From a checkpoint of a small transformer trained on Wikipedia.
Size: 16 layers, 3 heads of 32, MLP 192 tanh GELU, vocabulary 7133.
Architecture: LayerNorm before each block, untied embeddings, attention and MLP in parallel.
Training: 131M tokens, 11288 steps.
Each number is 128 + 32 x the weight over its row's rms, rounded and kept within 0 to 255. Layers, rows and columns count from 0. Numbers have three digits each. The size before them is the row's rms in percent of the matrix's.

# layer 13 MLP down (transposed), 192x96, rms 0.186, rows 103-175, columns 0-95
103:059084146152163107138153085150119092126091065122084107182110102132145120129160159156060141121095046143086113140132148131143113134090126156088148164096117109183169113118141107059143154180125098176141130134144205129170159177146089120138125132172140118160070175114108094138107145161081112160
095:118103123132140117196119143171187128165088127073112107087179117134056099198176151111135077152174135154147136143126144126141158122139107094115164122102146142179136153112051040150109153119076127157147127090181073129091109104167166132189134108137120158136103116176155152148080130093113131116
093:107066151195131101121111133148114106128059153139040107160086132132072111170171081121153211139108116160151158108169157107156164112109170148077150100080112118069125144116172128118125144116105182111149124164087111081157178131143109127082171099135105158167165092139135122136109083148121169151
095:168097169145163099143128116141145095132147109107115115115126091081123104210165182128085052173192168113108070100148127169154125114023137154152129115143098096192132127153109136092118134147143128118117130140130065137143135093123173177179099096133104136128112102167122115160097170172147121067
097:128108148068105129188118161123151118136132156139085115165145132095148177145121166119092143108143177081155147145144070132130118152145111162155108149098173117051080175075182064119146197128150094134145146144107071098167165173148089112119107083036111183150134132125117097088146124116146101128
097:121121167128129101065163087145132173154111085197107120080115137131114121129097114056047134159111200091172104137089148137097119128151125164082196108143128127177138148129133107068169137129158166068160133105154157158146156127117095151135114148087143074131216088112153116079124125120142115135
093:169174139086182108131118101149133117152109099117116060130138115153139152074157153101115156116144093108107105130130125089122145133170126108094126111101159075066093119076153165117141162075170039153175132179127097171200180111144133164119151146120129096121102131129150156105095194057171170145
091:205125111158095127194134103110148128138084107118167138138129109121146115187125130144114160104216151109099147217106118101121171136149182096185098165116093142118093097135119119116189081133108159117117135100085116100106143111141129170094110074065137172126169123121150067138143113166129061089
086:114176141112110114136142133132108138097175116068122143185133135115115101130144158166198154140166131156118153161149140178121160094132134100135146099144165097173114153071121181089147170097101030151087122219086096093133106111123124137107163096170114095214113150088130108139139143113122083080
095:143063142145156122154177174084172099111079112165145156111075121113105156081095130142089180101101062166066105146069182142102160164067200116123158129090114137156121171075104174123124094164138137128125153137150128163085141142113161144155106131149125080086123172131144128114148128185080118134
101:099133149080141212130142108118095131147168127126120131134206126116085115144133144108068178135060171137093133146142162168102144136171070125103120118120128070091114119140093060076095113151148100160181108137102168120084133157144108152154080141170129133126069104103104141156149218106129175147
105:141104153125153168134121121139155126153129153151146128118112157126118171099130121195086095122014084099154178137128148144086119129109092144188123154102070097213119138080151150101147098179130181074139176073113100128121134125073095123092111108159157143161165148165160136085075135124104097121
103:111098141133063145132142127116118094158116159099095175113083082175147109175121098146062138200118140125154128101149175116075143201060125126117126116116114094117085061128112153068131111146216167147102157145156098112088105102136122138197123110107123159150128142105160160099132117172187145153
132:132053135123152089092223132139147143113154110112057108123113125126124102129132096147181166106138144088127130145096195149169085097132144117138094188109105182122191111117151141083119143145127062178112150144082206147140131183144099116119109100117133118136145156120094048127127112151122066135
085:076101104125112115094146080132168094127113110127123142057132157128108117169095139098060136107123090155106119183152197119104121127106169113088133103131155129127133099168155108156134101168142136133121214157096101167092133123190132150116113079025132160114128173166164131155115157202128078157
109:170140137104094151082106132128111127106167167109114101116096117114146108116111098124114147098009114115114161126144124185104157170099141140207149166110064212186132154172132136132099109079111154123171193132106121174120124098093128109132123149180095116139150093131091159146102178144126162077
088:128144147157088140170113118121117129118150138130149172138023132140098169151148127168171138128200132130133150096094101081139166154118197145152168137189119144185131129138057127169124043134115119112084130073120145147133094136098118173113136149113098110155070130092168118131101060131160128070
114:112171135126123161104143106147136060143129139097111110131127151098099100084142105147146215127158112128225189168093095092150114076115112122117121104134125093206134089129128096148152160134176150119192123129118173080152108104147150085117164118169136106132088149136061107100118210138145106092
077:086142086149115088139117157135149166114143173105134180128130124134126116150152121157158142140156130097115138120140116102161232101155148108148116158110126176024064121117110103189118109155098088149090118129083118140170120164139119101138120159022115175104145122185093134121088119156162153076
131:128150148190079078110161074119119130147150118155164139107088123158169144068077106098087137133222166113128153135076141164126136109122135163122126117138154080148150122158149133103133083125098133105134102142190156090100167160115149105107082152022163083138156129120130108137181117132204150120
088:140135134176127132063175086172158141157098079057094165107059162113150173116107097141092130180137100141109123165121186064132150194079104118079148182156126093143114122179174133106136075095073130112156161139126149124104110144130104135154090131151084169114144160101140138122129083165107081129
111:073109132131123156125116090157138110110103107110120079151133150126099151171192175156097110178101082168079131190122198127146145135090109207155094143125114174055135158137139163071119117147138140093114128170124160160071092121091105143116112097154112090142081088144125161207096124122075117141
090:044190112144143125114102111121066133144074136145101121104103152191070195136183080135166140134193125132111123187074182141182122145172111160125117110149133142132118122168172091128132142158099104134143114116145138123107141146097105134165106141088148097153102156142126096079162081133037093147
110:122097117121108097197074153145183174108120189156118106062173153141122170120129147183120118129167131079118111113152096152088135144107152091162158090126130145173130167133142092136123148122119168104131136117081112146130125070050149084112157131109194153097164134132166134072069198083153158097
094:124141191117145143104175105128123172124051110097096127127156150143114175069150109094127158086165115139104122159180168122140154136142069153117128106111185105128064150132166145151165160138159079142082114175121131150081141142158110140054103169130116156082111119083037093111160123120091120184
083:117111155126130124076169095113133125133138117117106159115051068141088092147085148103136130143062136136109103132154122159163192100049188167124060116133149128172090160109133118148172152107135107153146171131126145057126130118100082120191179088151074191108119126180154145162138115163096113129
098:087122134119136183142130142141105150116146119156198110139110076118114121115162153106060120198201157198166170197195154091198057105117115102101138126139067137202120140098119118072112149170102113117149128139115166145094135108126102116088113139110090141133095100091111108118122136143093117145
088:175095156138104089174099207164141168110172167090139128135216108155131136109113128113150100162154091172160103101137116106123112127119131130089100065169129120096106116103118163097091121073176185149087137111147071185046136133126148077118137127096146108154103104125133176169130120094121111190
102:157127104143108168140157120141096194138177069174174153151118131121080125108144144147056100114154159091122155181120142092080081166164082153087134155110101147173082068151128108076105177144128210095140134145165074134129141036094133123140166103145119124144113138120147103122131156158149150098
089:143093117109132089093163128110107118124083093119122169144141092123093154084136138079177178118220106127096138136141131124125150143136147173094157174081076145097112139168132117217076151119115077164122161153130069130163158195130121117126171075091139130169093152156102124084071167150141164114
099:190167114094109132096105097134073149122135139103133120187157146129084092182064119123124162166154104156102166075126171153071122151120131141075161117119049110119131140187159145083138153106097068152128148207156129104106100182169138132114059139122117110159154116107131111139075118157144166093
117:119128141113158149140103167139096142137124139130139114182134152152101116133130094156094173140000079112152165159155091127148145161139131104084159090115142138077118152164102119111134168100111088154186112095080127191111133127136054080106112087192065135165128097132139127111141163156163130133
079:082133138133087072091150146100142124089133074146109118166135184108138124113145142094149152174155176077114160073107176123160160214044135131172110158125114177154137142143104165159112129153093091122131134109156144082078122177072146180096100147137110070126160105124151145102088069150125138102
100:102084145099175104133144102136151101140172167105186128170127062147167096098107126072068101115140106078132172161105194166165192155106116142142124093156120149049117115102116140104200084130072177129156137095136108117180174086120155142101155181112134164123102104108141157116124138081124124112
093:182102162146138073127146112105153178188139120163158069085121131097172151174085135131089110109116148117113137098143177138142142189096100125154134119135141096167066160166161185152115109135109055109164131190145137150122113177069063100131128146144120065111155084159126165089145098084105102117
106:147161078187115159147094077114133127090135111146152125089131176064135136140108109116130131137156102101143085125105123152129100179139162107124115156163084152128147197093133097129176068075131158156075170159098128072028124107134174111158160097101158095116154209149143110117185120140142127116
100:098147099055115090098131178136101130084208082102148111155136112142123129146136102163135124127061134168112086146119121204118126136102133160140139111124134112148169078137089142165112130059172071098172178192131164105063130161139141129116167126192078141162117132178113106148093145129129088092
092:104167144094121147139107102149136112118094138144131103062154157146101117122116096110135128190209181163150107099162093101168171097165088079157147119123125133138059151076087139129148200051127196110166097113106104136145144155097188108152176123134122122114113146132114130125062137101186150170
115:087167134116123128136143083138153109142181124146131137098084098126134123155107114107111104079222168095179150138108084175095106090150168179147132113170115131094141111135079145181123091148120149131117151182131160070150178153107128119109143156012141133096125160126123140071153114131202091145
102:112092123123141137081126119108056142127079070161138131157166163127113118101130095109038129154202123187124155156111161133131108137168171151060126131090107123112141091121126140026182139140109108105151156143156090144116116128159109153111100131078159140133177192110129077134149113119130201131
128:184174104125110168103105065088128085163133139144155124086086149119160126086100128150084155149132147152197109132093166148079084157122147102129147140193074067114167144154105139146100038164113196118131125079152106130066147114175134110140094161120158103141100116156163124111108161178118163137
082:099134142215138137134114116073110144136148155164144156164122166098123101166092106138145123151063145113121151147109130141084136227062126140115095126170111193177141116150122132103087151144115120136179093091119108097061111144106138074134069119196157116135088144164169126141144126060155090146
098:140132114101167119081117115166143145173094127112094120038156079185044084166184129115087167105099131150100097128138147122145159177103113115154127120110134122195071135120103150069075153088144144155198128140152131147145168170145118162109119134192158112168121111088145111092113160127115164164
136:177132149124173128112144104121060124195132042128153133124131139086127170108112133155124152116133175089077140133111067186134119092172156084122039134191166107170146127113140122118101061205115119118140144077134116098079120119135135179160153125164126121103179087149158123139112159128111156142
098:109122175118177124148104139201089119150105133094171115103184119105123170118136127124155101102048067116127173106068150092148117124139150067148109056123157140092126120170157113165112161098142135110095146089107097164143131125223091100084202121159128152103136152191099118116155141129117144152
094:177194143110157094137162145184086067183141109116145163120101116084128139108121162124070106131133097141158137153142171137118099134117050105089139102162156147075038108143088155148083100149167139154076128163141085147084165108158107181150118140108157094116106140175200140087109105122138138132
080:125141149120087173169151156175102135140124064133147036133126092091142165155072137157161083140192166096104135112082116163140137127140201118122172126155115123100187147117132089093116111122088115135138085146180159136141115140153121025100117120048168147101094161119110142125130147134158123159
085:103132089146189148124117100165141112119144100131202127117146148118096153121116122142062126155127131136129173159147134149094142117138079130153085155162193123087078138115172115073153109123154040151128133183126134146050149074159144097128102106029166128162080151154122123102121122077117164165
101:078093125139168119128159104111145096171141147106106128095176100076115133151168168094151137091168146173077125139114177132177123058130138172159138164049162077101111166057172074093097135092106132099087126122135100137147150157098163152146109140173131138134166124096070136135110150154091173187
115:117113140125169141182106146144153097102097143106098120073107113162116089187125075201129151164173159120162169124181098099172123123150148103141208136124076155137068122148125100139114079134105110194109077165052054127112162142125099133088145141142109128163101143141094136119122162109190134108
106:099055158174135101146137142085089117092177159154110094124126164128085141102167079144177110133104111155084171113146160123125120084136132165192088158155163076098132124118174135071103133098201109137140086149085139123130109161112106158128078145123132124141153062104119104111209119201090155131
087:128152181119128119153125104173146130095137144100085084071121071103114119131180137143153163171184087118126165169242095116135148118122156104092121151123114111206155171127134137151150101066132109174112101106140199104101131128100103150098091122096065122098133181139145126085130181162140106129
098:080126106117144160186152198037123200100140152107145127139132124102146127099151147114138185093088151147121160153173105168132077106136168154157124125108120085115138155138153085103133089083161126148091055189057130101129147192129129125128147093157094149120108102084132114107185165098095151136
102:168131174162106120060162132109123187086104166139092154168148164130154149153124108147117093175118121155114140146065190042170154182145121148133140081123085101016075153125137157145136121159114117104117135094136148133139155147107098080083150117114109164164113113145056140088153114125130131131
094:138115083102127154092174088180133100130087143127101121123114103125099069157060118096135122107175104098074130190138174095143162155106102183090166147105136128166128113156136101109130179139139196126129140131124139148166131157136038144178099127081139176159115129120046134097128113184159187124
130:109109071163120107163103159107087123125122142187118144144150142163174109185092113151216136101068138128087135149112091117147087110162120141105177140110086149171141119090134149126118162173130146125075105071139129161151091123156139135106141096255134137107128171071106093132103099155092110105
084:183140173170136142092148121138135076174069131118139140130094105130083127074045114112100123166113140117162138117101178104100123206081132172134081116154121135134153133219116069079123112164140118095125154063176118102131134090120081117176144168114139124129093131140193146135084137131166154142
103:086128150091145165105180092157139151100145192161105117101142166161119164109157142130119149025143109126129118113157102118134089191152166109123125147174114122089109130124165154179115107131127111132123108196073167107147116158123143116133166119104118133098142146120000163081096148132091150096
109:158178165120124114153112157096128159128131133122115086094147160109093115144156137116064097151074123184199146133122169105120081115099078096163204072081078114120116121156137177160104162131136177089151133184109086149130147124101137115129126101105126109113110121098130205112102214117190129169
089:142114088141105112179093145172130110125108062164120115161157103133157113086096122156058100196130095193097122147131180125123151123143117135029146151118097151100114131079199138063154144107137096138124161170151167115136105121127116164182149116153084150104123139091185130124137138092066093171
093:171137071153118086116126082136148176108142163091139144146150126132120113125128109133081146166174115150130146054102155140131200192035149099128093121152149087152089150138101137091179176104185069098167138123166075149107137124189131109094096104127147173108113076152177119167099123123114115126
089:161155132152169099163159135096155108143116118149141090119117133092126118089106130106042113157167110179110156184121197123134130136024168112146128122132113130093084133165161157126147096126145092138100157183149097178064138134070135158121155115158138168096143066093132163073074102162098148120
100:126056113101098176083154095107126183091092107170125110139113158165183220103124139133083095135153135140074072091157116123150114166143128184111105142143160120182068118141173119127167122111148138126109129194151157151101153140092125060108154133089163107154164127142171073096130078098121136118
100:134143061107162090110122091168133094106111090133122125167168166093121140105147111097101084112123158113147131121101175140143160116114076111104124139134162140150189058084144139070164188146162153067197145109116134121202164111187117181147094136147189115095107163100175156091086144112100131131
097:114114153058114096124117184128099115114134104105164107159098163147127106177121124104193093120203114060198119119141165128129171085112130110098114113050110170105089134098096138145114138162151140154145093144147130163141133197135128149126124079049156101167125155174112177133057142124156132165
114:152120115099133134074146134144105103110116117082125123156121175155097118055117138161103106135116120116091198120109178091168115111134089158082164107131121125040140118182179152119126132157180116115104178131081081169070113149176110147167104160081150165145151158132069131088114169186077152116
113:137162092142093089139090114092156114114179109153137159150102116189167145076074112131105185116199142120147089121100095149114087146133070118149154177111094122183210100102097128136083129124122214124124135097145146082141144101150145110152072137046125115141118180114166119150145155142162134097
085:100066165110137169159116117111074098122125102133095154118183150110146143104111108136127054078103138155098081115110156172182126099083152180115122122080175124166109097116102116129128117089086200172157105137144141159183140131083150167142115105168099125129175117089136097191189134206127115109
099:140139090098106073079162117117121136069126174102103153130146218105106129143085167206162116141138190131147142164180118116142155091182119127085075079122163122219151099091131154100116133066111150150082151146173120144102105114090130128135133120123081178099150129109102103146146150151146167106
088:115113121130122109122109140127126165144145151092115133134113163099194110156113129186170137161255160131133156104100139129130131099155140132123140136149137148089103152180121148151109149113096111111110097084163160141118150131117161150130115122000132098112115086133113108138141143115148060114
097:164148131084142110114160041150161107180144093145174102114101124180141077148134126101090104118217148111179145067085110147091129179106150138140115131086161096178121159122134135150097152155127130137106154114128138110102166178133093141106133150034128075173091132133156187075137156130151112105
090:161138125120128128055104095067151123110112114128157143128115145118171118084143062092086125096086121146133135218135116099123114084077144110077150141105122158137175119127147139072175107154153157120116140037125122129114113126227116092141205145155134164112165179179147109116124166103133137138
082:099180147146145188105086114115119124109152164112134131076120136090137122195094096186109094170206158141147133118187082118125112144163150162135178163182048137169172123114081132114123158139162076119111112144102096080070116117102193145077115170122126137096147124106129142119168103137169097098
# layer 13 MLP up, 192x96, rms 0.171, rows 104-175, columns 0-95
092:165131102134134073091133121147169217151108099126129113143110171172200124058079119114175202074093141145088155148137159100127128093192108181146135117114083092103109088113122159105139154147112136123089136130134163137157092099108162111072165080156072130153139101115114122177161087168130121139
096:094110111170066118113152141147107107137103154147170235143109138065182156149067116174130119116104104162141136161088108079067142167103122112135162163153100143140170130125122144122092075115092127071169139136212157115113123145126168157121121145151178119120140139099155116165185069130118077126
097:120113121136073080097129092166123146185076063144101171107116113107198087107122107152155104077082173127069123155126164110144154091118097130137156162152157199131144139170125082199123100103129154130104092112126143116186136133117124177175156195193111119156135127176098125081138102098114116115
099:163130048180109066105186134115146092136042118129149158094120077110103118149122110149127115110087080207126093119133169084133139082159140161157158141102098160074109132131132149139155116106165114171154141145133123203151199126119169180146113145142126077144146136182099167153149164111109124112
101:104122092206131110192098183154133095113104137147143124203137129118149133137062141193138124131112139158103117126164079071139098079167096111136127188140138181111146132097086138169096161188113123173150071083120108118117064094145127134209125130135121135075109135098155143129120120110132066124
101:099116088123163132144150186110193147087096121139161193162141096138130158110114137115153048089122125173139181151114117080169117140175099138122097156173176170050165106112148122153113174153127101078100112147119101110127135095120139100171142111137178133143152176118166087093180052128099106157
097:174171097104142115091141138159138130119087173137089146117155114183138168066108103071138118181110172156135112070124159124148109110148165128073118135108156187098169142135121161166102119127091075132106095126149109210143123139137231118118158162142089053142106135157124172177116152104091128127
089:122081116175169080097139162134189096146083124216142100111130096157159133108124123091124136100116144160081105086076143052148121119151106137113162160102090143082093147164193106168179111166130110123136120120178103194179145160087152151153129127125192104091132111117089165102142119158141162160
098:119163045142096104151108111116135084087160173145133145194114099149140148070124079124189117138102176184163127124099106094115163077128068088183166131075058111149139171143140147158112141123159121134141141116113109143125103127134125167165108142159171088103154098112175121079178105088113088181
101:175149136165170195110148162111100117134171198168094145092098135154162138164103127095164139131107172102144093135140121143054168150153110091109088148138120158136067106104073049093096129133107105132152109150069167095152088164095147089129141088183107140096129111103103122109172100117100175076
096:153130104149079119145204134095139141098055105127152153123088171145103165093094102102158138147109065151146118087097127113115080146174119151106141178137195146141125096162118132127098099096127110165190159125087132091124131098129184141149172149150048168138134116118043150138160106120065128083
101:087088085153062098113120188131141122102066139078134165153145126135149151142134144108136081150090101134071190146146214148135099140135122164107157098128090115120133101176127141165118074161138162101151107095096129162083132151098141147164119084203162171155140157103054130108173071128131095132
106:127076163096097137166070166144143145124149191117090118167103167138146159154108131138142120086088136130161040112113163153125180119134127167123097121074092129138136148135132143114132107113109110173150127159126139059164099127152045156160109143203120144136127170150096130099195086083093066177
098:155124102057142136088122139121099180132090091153153177119083182091133099164141055160169114166128125148140125110097126130134175129203142154094124177101182186104169158170111153066142141157083186129153107108127144090120146102130120181128116078128167075167126152098089164090139128127088113156
098:118085132195145081082123110132130137057113140079143164182137137070154139125116204192177104111110186123120118119105212132079147128157084125078167131155133119133109167102122119103117152138083118130181097139139112117121094117087176146169129086166150123103108112073136077148155099072097129148
089:166105132147122142103121128095118146113076136067082113147162150124141119159084094123117088120102165126106116163118124134087094103134110093157165137058135129107186183103113155199119119143110128187126080118161085118125159116087164184102085110164116177109086085137221193166122154160127139182
107:075102172168108131172112112089093088078118150080121155101166080151141151182127172137234148156104170188102104128086145117088154155150143097121132168188128112098113102108106077111169142141059171136120126095119131140149172139110143155081121146152139129164091119139147127120156049145105125088
080:154081162114058145133184062107117177132122119162121167116151131189190124173110086115092108121092203180154113122144116114124073217164082138178110140128106108071155088178127141135141089152123104121135130141170145146113159136133079121107107110139088083103148146119140179102155098112131177140
124:148151115150107116120130150107201159121127191149158183160141110113202090130050137194122078120114131158102103139100128124180142175165067120080116172141080162097111169148095127112125148186127144169147085091108134150085077103104143153177136171140086144133077182119112156120152122121110115087
092:049150128106140129159094157168112166146129160157151113099141102165150122077162105091152153126086187141148108079131140120107106100141122095150109106146114156094145084150065130175126136169088156085191058124099101156133140151083188133090057138154154175104130163215133121111105151096137120158
109:144182080115112117122083124092198116104136124085185148174111161094157114135102137111187112156102137144084101174102117154133086134147134154105117189118152173107157143083078095069124168155115147096106126123101123111081127078161137099161165087179100109136102102093109144198159081116059172140
100:133135121081134112167108143121144128150085148154145143099140122106149088140142067119153173108101163141093092120111112088100173105122117117163174137086075163151195132166053112190136097136117201134112150023083078182130139107165165147158148127149092144126094106096152089159117109188133140137
109:081129142133116145099112113189101150138123149184047118173162155100142119123104120133187071139098095147127112118143105123120106141177160197129111120112115075132130175109109134171149099086084139125105117068113073107198104191102106142118113198179091119170118075096129168110171129115102143170
097:146151103131018117076120185186119116079168141114146188219088085153168157153093144167142090140097143123112118120132135139124124174146129138110119116156154105116089192151089084140093098135082136118121067131154154102084099139093100128181128170137130109129115182085129131140142072131101119128
089:136114088157159112122160136101168148078168100112187145155156180108145134101097115179136123129100127150141204065085091074162135166111103062151152145155112131127109101177091126137170109106171169098165090113126139178119134156203153098076125158161187095101136094098080137095157111100138116093
104:131118086171166055130136169159135074150124125105080111139161180127195140154123144152131154098109177069069082095049087188147178107139098143140134128116151176096180108182100113161126136113156176155121131064137103117147135107104135160140155156119119089093158133121115199150114086144140114120
090:119146138118129106171151138178140104147067169170137152134114146111103086149156125178120197113113151122088125109089134151144126106160123055079187156101103137106184149151070154123122126138066133110148165137153074148174128101141122081091173092136183142059143179102101062110132120178103132077
104:128161110112116067145087138102166133124067149122094178048116141147123098141106140143120093163109113142105153122114100121215082134147190079111171120100132145135191146171140169116091081143115144200137129072128128137147117109133158101058117110140133103194126162159090184126143082173103149105
091:111150187150184088105206134138107219149105129186116158088120107144145082130146162122125126105092120120141128165131157151159156135168106142098100114147171103075172115089097162071101114156094110134161108152165150118103101157136129072123081120150069084106111156118108103130225128125093155167
100:100158135111155093125126140101134177092097147165116166106060193098132139141110129188142167148099146161091139158127148156157114182128122076127107094130136140112081093097083113086190145145066121150220122154169135128082144118158105150143084153154090103161148098105116107142187066112137061149
109:166127116138118112167056140153145146082059149121100135078129108151169112136157054094152152175129151125136135092148121121111153047156136087133192186130118139103121151072103086143153149120127182139162089097103108092173121122112114164122112110146118107080120154152104160091202132059074158108
095:157142092164121127203117111090106133127128101172109130136119152133167135114088073071145101094104135098100094119099133137151154055130062126119159177141109172140144112172114105114117118120175082108131158110101154102150140132089139162138200174172050168099170139060095119189144099103143184119
101:129150129161097081161073179173155098161133140136135129145114078195174109105089091101127091181109128180146078136043059131183076141147132171133086146145153149114107131126123105144103202084084134161135082161157127090099111129132106155173137166131160129112155147112184101152164119150108110111
099:089113160170143126104126146143098146112149109096208139227134107177124187133112144127142079121101103117107101132168162110095096104131092126116155123144129073117178172142044122097199120138093099083116127190124091082144127111196132125168117134175123123111122143099106088130137136059098144160
101:128145150129077049153170119134121121169067139084132144142114167159133141087108127095151136121094173157107110091146127126175180095105111146136131153085087106138132165135100188182059101105112202145161118121172155180123160084124116155136082105202089087141064149095140129163147122081117103116
098:158202158148075133094091149128121190093149105090110148076101128155119158114110142127227136080112093110121142156138129139103123151191133160118085128149129124169151114118129080143088181099128142080112111153126120079103135120103159089166134102193098160142085086075133119167142083101060137081
091:136094111109089110136150136131169105160119094150148190164071135163188148104037188182141146124089146090110131155070102162157084098110136177145147148150140122099107152189143150139080077157122138134093117146189194139117112082141149166124076138144118085135147183121131145135150119140130098065
113:142129097176089119164130154079141085112112215124137183152115161141168087107100115144144143174106125163088141096070113140148138106127080071098190207127127149095138214188086137148126129142091138141124059109138114160117104139122150139157116128139139125100056152102167154179137165123109130105
107:084162137094080131073095147167084193134126098117125228085086122125150108150083121183150100142107107101136158152090143098131131162170141094124097109118099174119104153171077134133087094155076125128137127153184154123152116153176163170097121105143101127211098145166101080154176115137123116156
113:154125073079089105076123158149160146147114141162157167141091144141161094122081141189190091119106151130132105165097144167122167158194090157103121129094072168140171132184137132087134107101093158103151050134133124104120062104175127148084113104141196091132167150116132139184113160125098095111
087:132144084110137100188072174115206113109151168082144090140103106183135119128151112105170167114109100166152133099128123102170136067120154136157157102109113103155112099067067110116151093083175154124127108082075144078196170071139087151118132123208157115115116139096120149135132147156089143119
099:147123090135085111152143151123151125138124102168170164216157104188160186106108153131119057111111110163142169120107097117154110087119093146120131156126113147112135132171107080161202173179106128096070086136159116070127156103137126092129154081153153109094111144134186152071178103084094093162
118:108175096126100062183136141133095127144101154098118146129110164163140121166111093130164106109101147144100087097118102173134157125153111144194132137091147116145120164182079102159080129124035171190150099136141078130088142112139151169141108099155098071150127157112173129134171160106095036086
101:118107092129102153190091175141138181122095102146075160172145152086144124083135105121168074171105127128122120112153155103166114094144185131137147138163144114115149086129124140130134113137144147149119049085124147090141090050188133166119069085147105138165160104115149105151173079098073143213
104:116123097153125051173090148126170124108135172118106117150084111157140164154115116093143063147115149138132125126119131094117116150137190090133136135099098077091091163096196150145180146210070158164119148190206075180144129089099129109085092143151116153115118119168157096101114111099100096107
090:084122073103122120129121168178143107136070097179092131183184097133106155139099120155197082074097120159085144126128121099108150082156136097114121183110155057149169132106120087101161097092135178123120106119065110154109123086118129159162146138162132076100139157193161112119122074159106179157
093:088101132141104112114063116173124151129105108171081144160083118172169136112104143159113116110146150139103096152117067071159130129207158081110154145045053122056144179141110139131148175207135169144091145150127098119154153161095129172095123128102144160144179142145157163129159131147123104111
098:090179057096133096108124125149110094132192132114127139146141167127123146128089103093167043150109158161148136083116097115127093110136169147105147168077109099142144137112060138129175132235108139065061088172170127098181117100122114127152091124166120126161107149104134106162144114110126175116
104:161179126136116122187068136176120127093121132127119147096152111114154096173100050093122137153085163192129130101146087134122145077135150140155132127068134112103139182073117117091166208102088149091192131163111113121166127124131052151103114121172131131157101122184129142075174095115089150152
100:149140121072100083146151118077186128082091189122090134125131154161167106109028137127138153142100157168163072088077135125138127132129120152096174157090159191101111111124096144145144146157173141127142168082107131143110157098167140087155174159202149106097142157135132173100091104137080138086
099:138154078124137147124133170160136168138129159124174201164081152154145143156058160143127143108118120115127108064082117111128161145111110128142154134113117126133091136144070079115074119141144204095105109126152057192108127094139184098216176141121175138111113139041147115114151110122131094144
101:092117102131139109143106128234098095099088114140188106099155100123118102183124060134171067166100161155099118121165143053113100108147141166096177134091106193112104130148149104151124118127098144150159177119119054124132186108153130189144134124167155103083128162107140156086136131147101132098
102:163105120139095104117184145080143131161155116129109153109173097153122100136100087160163098164113119133099132121128106144109124119176084156092099144108110164104141112137139165075126144175080139189148103178143121141124157159207167137136107042138136102102080172061071145168213149086089130122
098:106165113171105120151119103134084164105146151112162092189089110138160154108114181176132113113098121143113110053091137132095132046157139195208096198153076138128179174153108082142131132113076146098103102157137161114146105149095160114094127146148105121155147113117158086098139136113106062086
099:126152087177117067130141181130156148164096106144148158133103157166191124183041142147132111100126176131094101117104107144133134082174095149166160092109081101101141152120138076124130168193102140176158056125119104094116097174117117145105110113148110115111112138083059132110180065108118120168
090:096112131071108094185161120152134123178133129124134145131138116101150146130123160123188081124115118098051105134144112139160112097132114104107128114137181131130069163074055174175182098156103148094134085110126136136100147193125149122100074112133151097167192148152083130129212127182089091090
105:115133089107143077092189173078133175148118115059144170168090161157113160118146112113158149136107146123094127100113156110120180169175118134129123091070168129098134153099112156166151140095118101136148099180135080154168104168078218154144055103153145183149127093117103099136133155071099114138
105:164161144153101098136092127125199148078103126101091125067115170127163183178114156182155102109105161091059107100108098196168138170149085149125114162159131105113149125133080143127153111160157165199086046090116146136137099125107170164133129094144073086140138127082128118107157088115119123123
092:110169120111150067166142103104163185127154181072163159099099180129143123177137112112129149116099119099176151128122095116201152152126148116208147098163140145104126133131075113183092102113100145069099062141104110155088158161139146105087095085158144109185083130180096114087163099136142150109
102:121141091145162117104127114122171088118086156152157196085165073106164122090137136115161117088081146110100096121101125152116122076135118127134143156144123153142079165116127085149176138168123134066175113146150142146154151097127134122108150095255133126107135197090076098129119173114120182086
096:106193116117129162149098138158098134098149126086162110149102176156229133144135111156140129178079093118093109136141084136121083172127137117158105117099083138112140127104009158147143118133072117106122145120170060124119105113123117154140084175190112152188125139169163141143176147102107115155
105:143126117160198107091154141128110099107179183109094144134168114124116096141117142132150124117098166160126092095113162129135122096119138119149183121123103165132098136168124197156174114137064169167119112198117129090207117159086087118082131127162108120096065080087071179078163136150099070128
099:161099173133162094121129149130112152141128195092113149132144143162148095195129123181139148130096159135096131073152109117170173070191137056141113094142120071093087158151127119150115133128094149197098067144109117142107126106108156155113148166144081126149097056105035168164114111129122103137
093:153133180137134106225170131132157135128058130101160104102096110138130091132081102118158118100123129159053140119100141149126144095205134127140155039118114115122175112121096150084150156125168103124191099131115127144156146109186118151156105134147050102059133126096160113164154145127091145175
105:078120153174125130187075122099107160118072107126098160121105076139163163142119082130178159162107113168150095112100089159092170116151162066131166162149106140084097188105075140126134133153036162152162087128114107138167143190153150132103164097161116128104158160115084088142151133142094085104
103:126156108151122065141152171137172137147101135157201149144129142109145108104119147190134099107105113198056145137115171092141172140169053108094154087143112169098074137163152137092151180134120128167155089101168172202140110090121145156144137106134161075111105114063153104142139095114128079109
097:162135135097118126127095090144136175131117102098174132116076119107179090150107184109138161135093125148121119087127140081109129160123091133083137209159102124131143137104152125194115100129120143097068124111077087086134177128143157128066156183190091132147102223167114209096131125125126145094
098:098180132131085097164151161150162189168099129190174148202092083192117101135087088113097158115094143184122101119113183118120100119123133133163156150133098176115162159138135142142122122144128128147154119065105126061117115107183151122128136148134107071094081143153122171045138080153141090147
098:189204118093121154157147150143153174090088186167085122070083116123135099200115146133152120110128192128143101152110095138130081193197136111177162120119063166095084104130108079144110139123080141108172115131134116138124148122127085128118066132119165107097169090152115116095141092177144122122
105:109155095200070096127109174145112148067165173077129164121124058195118195140094187165139134153128119160128117166092115143122150094210126090106117136136101204106118161109149116104142132129104158110104097061171140138129131142102198133166117083131100154160140152098147103130118088128122127110
088:148117133086128153122108114128113120104165142181126189142112088188130137079143091156116111117083092170137087145088118143124105124155130119176133128081163083130099108152166115153175132171135147140104134099205113141133117078101086103062150139197104141216100157133069181113133123138115080055
090:077040157106107067140116159173147155127113076142139158173163116143147134073135174056143166102101102172129081075065175108141181102119148131118106117102167121109103124131131108139169158136126103150167165144135122168195111147172077154113198118147152130129108162164105175154086131124121118147